config.yaml
n_layer: 16
d_model: 384
n_head: 3
n_kv_head: 1
head_dim: 128
d_mlp: 1024
vocab_size: 8192
activation: "swiglu"
norm: "rmsnorm"
norm_place: "pre"
norm_eps: 1e-05
positions: "rope"
rope_base: 3010.0
rope_fraction: 1.0
qk_norm: false
attn_scale: 0.0884
bias: "none"
tie_embeddings: true
parallel_block: false
init: "orth"
init_std_qkv: 0.0337
init_std_o: 0.0419
init_std_up: 0.0483
init_std_down: 0.0483
optimizer: "soap_variant"
lr: 0.0162
weight_decay: 0.0
lr_head: 0.0107
grad_clip: 0.5
warmup_steps: 200
schedule: "wsd"
decay_fraction: 1.0
decay_shape: "linear"
final_lr_fraction: 0.02
batch_tokens: 262144
seq_len: 512
doc_mask: false
z_loss: 0.0001
train_tokens: 763500000
steps: 2913
dataset: "wikipedia_en"
Each number is 50 + 15 x the weight over its row's rms, rounded and kept within 0 to 99. Layers, rows and columns count from 0. The size before them is the row's rms in percent of the matrix's.

# down: layer 5 MLP down (transposed), 1024x384, rms 0.0483, rows 559-564, columns 0-191
# gate: layer 5 MLP gate, 1024x384, rms 0.0486, rows 560-565, columns 0-191
# up: layer 5 MLP up, 1024x384, rms 0.048, rows 560-564, columns 0-191
down559 097:40 61 25 44 40 38 38 32 56 45 36 25 46 48 39 57 47 71 42 42 29 55 53 77 46 68 14 67 58 78 62 56 74 55 45 33 55 35 26 48 64 49 64 21 41 41 24 84 62 31 44 62 74 65 47 28 45 68 41 37 17 26 62 61 52 52 64 24 54 75 61 57 78 38 38 34 66 44 33 63 77 73 59 48 60 26 72 80 42 50 52 35 39 62 50 60 64 52 47 68 51 45 53 52 50 61 46 53 42 43 66 46 45 31 43 44 49 39 49 77 35 36 61 40 52 31 51 46 25 19 35 69 65 47 44 21 30 28 46 45 76 61 44 22 43 81 38 41 52 71 56 31 48 37 62 50 53 71 69 47 57 30 41 48 55 74 67 31 47 77 68 39 68 33 68 65 63 76 61 36 68 35 48 33 30 29 32 32 30 71 57 41
gate560 101:73 57 71 54 69 46 52 45 53 55 59 36 58 36 54 34 59 16 61 45 27 38 34 63 50 49 27 54 78 42 62 56 83 14 54 68 41 35 62 57 56 47 45 37 35 41 38 59 57 54 51 56 52 69 28 44 72 22 59 68 51 44 21 60 51 77 49 33 34 75 54 51 46 69 51 63 44 26 47 81 73 48 31 35 57 57 65 31 62 49 53 41 56 44 59 37 70 53 65 43 68 62 29 50 48 60 32 37 59 48 61 36 71 49 82 62 29 43 88 35 32 45 53 46 33 74 31 38 36 50 43 39 41 65 62 45 50 41 28 46 52 35 59 51 38 37 65 44 59 18 27 54 48 50 68 24 60 40 45 66 29 19 33 55 62 60 68 53 42 30 16 51 60 63 54 46 41 35 44 55 82 56 52 33 47 49 31 40 27 56 38 24
up560 099:45 46 40 31 73 67 50 43 52 21 91 42 63 37 48 64 55 68 40 47 50 58 32 44 73 74 24 39 54 69 96 64 57 53 55 36 22 73 44 48 63 16 36 68 45 36 62 47 56 46 64 64 38 67 62 52 56 52 61 37 33 33 33 61 55 36 40 54 33 36 55 56 86 45 61 36 61 43 43 70 52 34 45 40 52 57 52 64 68 30 43 70 19 56 48 35 53 45 70 47 37 65 37 50 48 78 25 13 59 55 44 49 58 44 50 47 45 52 54 16 82 46 49 43 60 40 46 52 49 73 57 41 51 64 61 56 19 34 10 45 50 73 41 38 43 77 47 47 31 41 31 64 45 54 24 53 46 56 11 55 24 36 51 53 67 28 31 60 61 59 78 62 41 56 48 34 54 40 40 61 42 31 58 43 62 34 53 47 46 35 66 76
down560 098:26 54 51 55 41 62 50 57 44 79 40 53 64 36 36 36 31 59 69 25 44 36 59 69 57 42 72 53 40 53 49 51 57 50 56 66 36 57 51 35 54 43 62 70 37 55 55 53 55 55 47 57 61 24 40 54 52 21 33 52 51 52 73 50 40 50 25 39 63 50 46 70 55 44 64 92 53 36 75 54 29 40 51 60 32 56 68 65 36 33 75 49 56 34 36 25 42 45 62 42 56 61 39 58 39 40 70 52 87 44 53 50 59 48 55 46 55 29 66 45 29 72 32 70 49 39 63 37 25 46 29 49 49 55 41 58 38 36 48 44 46 48 57 52 30 30 59 20 24 52 69 51 22 85 36 44 57 37 30 26 55 58 49 54 67 83 28 42 46 48 40 46 30 51 38 46 68 43 36 09 48 55 64 65 74 67 58 63 36 54 41 66
gate561 093:70 37 73 66 42 37 58 46 37 34 51 55 31 44 78 47 38 38 46 78 46 50 50 58 64 69 55 78 41 40 36 19 50 48 55 49 37 62 37 36 49 27 33 29 29 65 54 22 45 48 25 45 55 18 28 66 43 52 45 29 48 83 35 74 38 58 65 53 74 40 58 44 62 60 18 34 52 46 48 23 39 46 55 73 46 39 44 61 42 66 67 62 71 39 21 50 50 50 41 52 70 59 57 48 47 79 50 24 40 67 51 50 37 76 25 30 48 38 25 51 51 80 58 55 64 43 33 47 45 47 55 69 55 84 54 56 63 51 65 51 78 42 55 46 38 43 42 38 58 09 29 29 65 50 53 47 46 58 26 38 61 53 22 61 58 51 53 47 39 26 60 52 61 20 52 49 66 40 61 54 45 58 36 32 64 23 42 27 55 68 34 38
up561 095:66 54 45 57 59 24 74 54 64 59 48 74 42 71 63 79 61 47 72 57 61 33 60 42 50 31 38 56 55 65 69 47 67 21 44 34 51 42 34 62 44 42 32 55 45 38 20 60 24 44 36 41 60 45 53 57 41 41 48 42 37 53 55 35 63 33 61 27 40 56 54 37 36 43 52 44 35 60 64 73 30 74 42 59 62 66 31 67 61 54 66 47 38 49 46 30 62 50 58 29 69 30 48 22 61 60 52 60 39 27 46 48 44 16 39 57 61 51 38 47 38 49 46 40 68 67 43 61 50 52 60 52 36 52 76 31 62 56 56 72 21 55 65 21 49 35 48 55 34 46 44 45 75 03 63 65 58 42 62 59 79 27 74 59 26 38 50 40 32 69 18 51 34 25 74 59 60 58 47 40 45 53 56 81 72 48 47 42 64 57 29 48
down561 103:57 61 47 70 63 49 58 85 55 24 71 50 69 50 48 62 59 70 61 48 35 56 51 36 50 62 60 48 49 39 68 47 74 50 82 49 47 73 59 57 55 69 40 51 22 65 75 46 37 07 46 47 46 48 75 43 55 28 66 46 23 60 19 66 28 42 50 45 41 43 48 43 49 42 69 75 54 58 35 68 43 66 47 51 71 61 33 40 09 21 70 61 57 48 47 58 44 77 54 83 71 65 55 50 50 47 50 49 66 34 42 68 39 58 36 62 51 61 48 46 60 28 47 58 56 62 56 70 48 73 64 48 37 58 77 71 79 57 52 49 28 53 51 38 55 37 48 63 24 65 39 48 63 50 98 48 23 58 59 54 42 58 50 33 37 42 42 59 30 47 69 40 38 45 59 48 41 38 50 56 83 28 31 46 43 42 44 55 40 38 49 34
gate562 118:86 71 49 50 44 57 61 62 57 52 54 47 35 36 38 45 49 52 64 61 27 35 38 24 50 51 32 30 58 48 62 35 30 57 72 42 53 36 55 59 36 63 68 59 48 61 33 67 48 55 37 73 46 77 34 36 34 94 70 48 25 56 17 56 94 30 35 73 29 73 59 44 32 53 47 22 24 63 61 61 39 36 44 26 52 76 08 56 59 39 61 23 54 45 64 71 55 55 54 53 39 71 29 58 63 74 51 58 34 63 59 46 36 55 25 55 62 39 84 67 55 68 46 42 33 38 34 74 67 54 49 54 59 52 22 57 49 47 37 68 66 45 55 46 59 29 56 60 37 57 57 68 62 64 33 47 59 53 82 51 47 47 30 37 42 52 35 29 84 48 43 20 43 31 58 35 69 03 48 44 57 52 56 39 63 42 76 39 46 35 54 40
up562 121:68 76 40 56 48 71 44 57 44 45 52 18 57 60 49 61 53 43 77 61 50 29 50 45 64 69 41 22 56 13 37 44 29 43 47 49 65 43 61 53 38 70 58 52 52 52 49 49 69 43 53 60 30 56 28 31 47 78 72 56 48 61 35 45 63 39 50 84 33 52 48 45 70 59 10 26 27 70 54 45 34 13 63 44 50 32 53 40 67 46 61 57 31 39 41 74 38 55 41 24 45 69 45 65 52 65 60 56 24 66 53 60 50 48 52 67 56 29 58 44 77 46 68 49 19 30 61 56 43 33 56 58 65 53 32 33 55 31 41 30 50 67 56 49 48 50 62 63 51 57 72 42 64 28 36 67 47 39 56 46 27 34 55 30 27 84 53 24 66 49 51 60 59 53 59 21 66 16 46 49 41 53 47 33 71 17 52 39 42 31 39 63
down562 097:63 50 37 15 38 65 74 65 56 25 51 24 36 60 57 53 60 73 65 84 42 32 56 54 57 60 35 37 36 23 48 65 45 42 51 49 48 25 36 63 54 66 59 79 27 45 62 42 47 45 57 44 57 53 41 55 42 56 68 48 50 35 76 11 58 41 59 74 04 46 46 56 33 44 61 46 31 35 33 66 40 26 60 53 52 58 40 33 44 50 41 70 59 47 39 55 36 50 63 47 53 74 31 53 53 53 87 52 38 62 81 57 46 42 37 42 59 33 77 31 61 46 66 52 18 26 38 52 59 63 44 38 62 71 54 68 58 36 42 58 52 52 65 46 56 74 54 59 57 55 74 48 41 37 61 61 49 61 61 68 38 46 58 29 51 71 42 35 54 12 79 61 51 59 55 44 68 43 41 39 68 52 32 37 52 56 71 76 54 76 37 68
gate563 098:45 70 46 34 39 35 57 63 48 37 46 54 25 42 65 60 30 63 40 43 54 54 48 51 21 61 70 55 56 72 82 63 55 59 50 50 40 47 36 58 26 49 51 56 31 68 32 41 64 42 71 72 29 43 32 36 57 46 53 45 73 49 36 46 48 43 36 46 51 36 27 26 74 50 62 55 70 62 67 50 45 46 46 40 58 24 43 18 69 57 47 50 30 19 68 21 59 71 76 25 42 29 36 62 50 41 58 46 56 57 57 50 54 79 51 53 54 21 79 38 52 55 70 42 55 45 76 39 47 49 17 36 66 41 41 41 41 75 42 43 41 79 56 65 62 51 48 51 41 50 30 37 77 57 19 68 24 38 49 12 36 57 52 32 67 37 46 43 60 39 42 56 38 32 45 37 66 58 39 58 65 75 53 50 95 74 52 56 51 65 33 46
up563 099:73 46 51 43 50 54 46 68 42 51 31 56 47 46 61 52 47 57 64 75 55 49 42 39 51 81 51 62 42 29 57 57 53 37 39 60 45 39 59 29 51 57 69 39 44 32 57 33 40 45 51 28 44 52 56 63 80 63 56 38 64 27 78 72 41 74 28 50 57 42 40 28 28 42 53 49 58 21 56 34 45 55 58 54 41 12 12 44 47 49 37 65 72 50 74 28 71 50 52 77 31 46 27 57 66 51 84 33 51 49 61 42 60 36 31 38 47 51 51 64 43 46 50 57 45 55 27 50 19 44 57 33 57 31 33 69 39 57 72 41 59 50 48 51 56 68 64 62 59 25 53 16 43 50 40 61 28 65 37 35 59 45 28 59 59 61 48 45 61 41 55 49 32 46 55 38 17 38 68 55 27 69 61 18 54 37 33 66 62 67 67 67
down563 102:35 62 61 58 47 62 55 64 17 58 25 60 56 70 58 69 66 43 65 52 45 40 63 51 47 59 42 62 82 40 33 52 72 30 83 28 75 60 79 44 58 67 73 46 37 38 50 45 34 42 58 58 44 44 54 86 65 32 67 28 53 41 39 26 44 69 30 30 40 35 60 26 22 42 30 67 52 61 56 36 54 79 55 74 37 41 51 51 20 70 35 43 90 45 68 45 52 49 47 65 42 28 52 77 57 35 50 59 57 34 74 10 71 40 39 50 52 56 44 64 39 35 54 66 64 42 29 38 42 38 71 48 53 32 20 33 72 41 66 61 66 30 72 51 65 73 67 56 69 45 55 41 38 62 69 38 29 61 35 50 73 49 53 79 64 55 58 49 55 39 43 54 46 41 51 62 35 42 31 42 23 44 69 42 74 52 44 57 23 53 56 41
gate564 102:45 61 72 39 43 66 45 63 45 50 36 27 40 43 43 40 49 62 52 69 40 48 66 41 63 39 46 38 44 37 26 73 46 36 58 39 53 30 66 42 42 36 51 44 40 56 67 74 71 30 68 38 51 19 76 47 53 24 76 66 59 21 64 47 54 42 26 54 71 50 69 42 50 72 45 46 52 45 75 51 75 43 53 41 36 60 58 66 54 41 30 57 66 64 41 68 54 42 57 51 49 45 84 28 38 57 53 59 26 60 39 51 67 62 68 62 59 31 29 33 43 55 62 79 49 23 28 58 61 55 67 64 56 39 44 65 87 54 79 53 58 46 55 37 43 33 58 62 53 41 54 51 37 47 82 45 47 50 19 50 43 56 51 45 75 50 60 43 57 63 60 54 62 48 52 36 63 61 44 63 39 74 06 09 58 54 33 62 37 59 54 34
up564 104:46 31 41 62 47 71 82 60 49 56 92 79 48 55 43 49 64 81 55 62 70 40 54 58 43 59 64 59 45 46 67 41 59 29 75 62 37 30 61 43 49 65 52 49 39 30 36 32 38 58 35 83 38 77 65 28 41 45 32 73 39 21 70 34 44 32 53 55 60 48 53 59 50 36 64 80 56 45 60 47 52 49 39 64 72 41 53 56 62 60 33 64 54 22 55 40 74 55 91 55 42 20 36 91 75 67 49 48 45 71 44 46 62 45 35 43 53 86 49 58 58 66 13 68 55 44 68 47 68 54 58 40 80 77 32 64 29 67 46 56 63 70 35 71 55 29 72 32 54 49 38 45 44 85 35 78 46 39 77 72 59 57 40 85 43 49 28 63 48 63 79 56 51 38 63 54 72 46 48 55 66 56 53 63 44 51 62 34 42 62 60 47
down564 105:52 79 16 58 69 37 68 59 48 44 27 66 52 51 48 41 43 57 75 66 49 54 52 56 18 30 40 56 51 39 46 49 43 23 57 70 60 62 49 48 27 70 42 54 29 38 64 54 58 37 41 76 39 57 46 57 31 50 65 51 36 76 59 64 30 35 47 49 47 48 42 44 58 28 58 69 24 36 74 50 33 34 39 66 48 36 60 47 47 35 52 59 44 47 49 48 37 28 54 52 52 58 15 47 56 57 40 58 48 46 38 50 72 24 73 45 52 77 41 60 55 56 42 31 15 62 59 61 36 39 70 59 54 68 54 37 20 35 70 64 58 63 43 55 30 66 49 10 60 35 24 25 47 57 54 85 52 55 69 48 57 52 41 53 42 51 58 62 41 25 53 52 65 44 40 90 47 43 65 77 52 35 48 80 58 55 57 44 39 59 89 44
gate565 093:44 67 44 59 60 42 62 44 39 42 61 73 73 52 75 51 61 53 53 43 54 42 76 53 42 33 55 49 39 29 36 31 38 35 59 55 39 59 80 32 53 61 37 42 56 46 30 90 56 52 56 26 58 20 29 46 39 45 40 27 65 28 60 42 39 50 71 43 28 64 56 56 53 58 59 42 61 17 65 35 44 52 54 61 70 66 23 54 35 49 55 44 66 53 29 51 52 37 31 53 63 64 44 56 52 61 63 55 40 48 71 35 48 65 51 52 60 60 32 35 46 48 44 72 44 67 51 39 39 51 23 54 53 58 61 54 55 31 59 25 48 57 72 19 60 51 40 33 46 76 57 73 43 49 39 42 43 60 73 45 32 73 75 69 35 51 58 60 27 56 33 37 39 46 52 68 54 37 63 47 74 34 48 75 54 42 39 85 40 61 57 44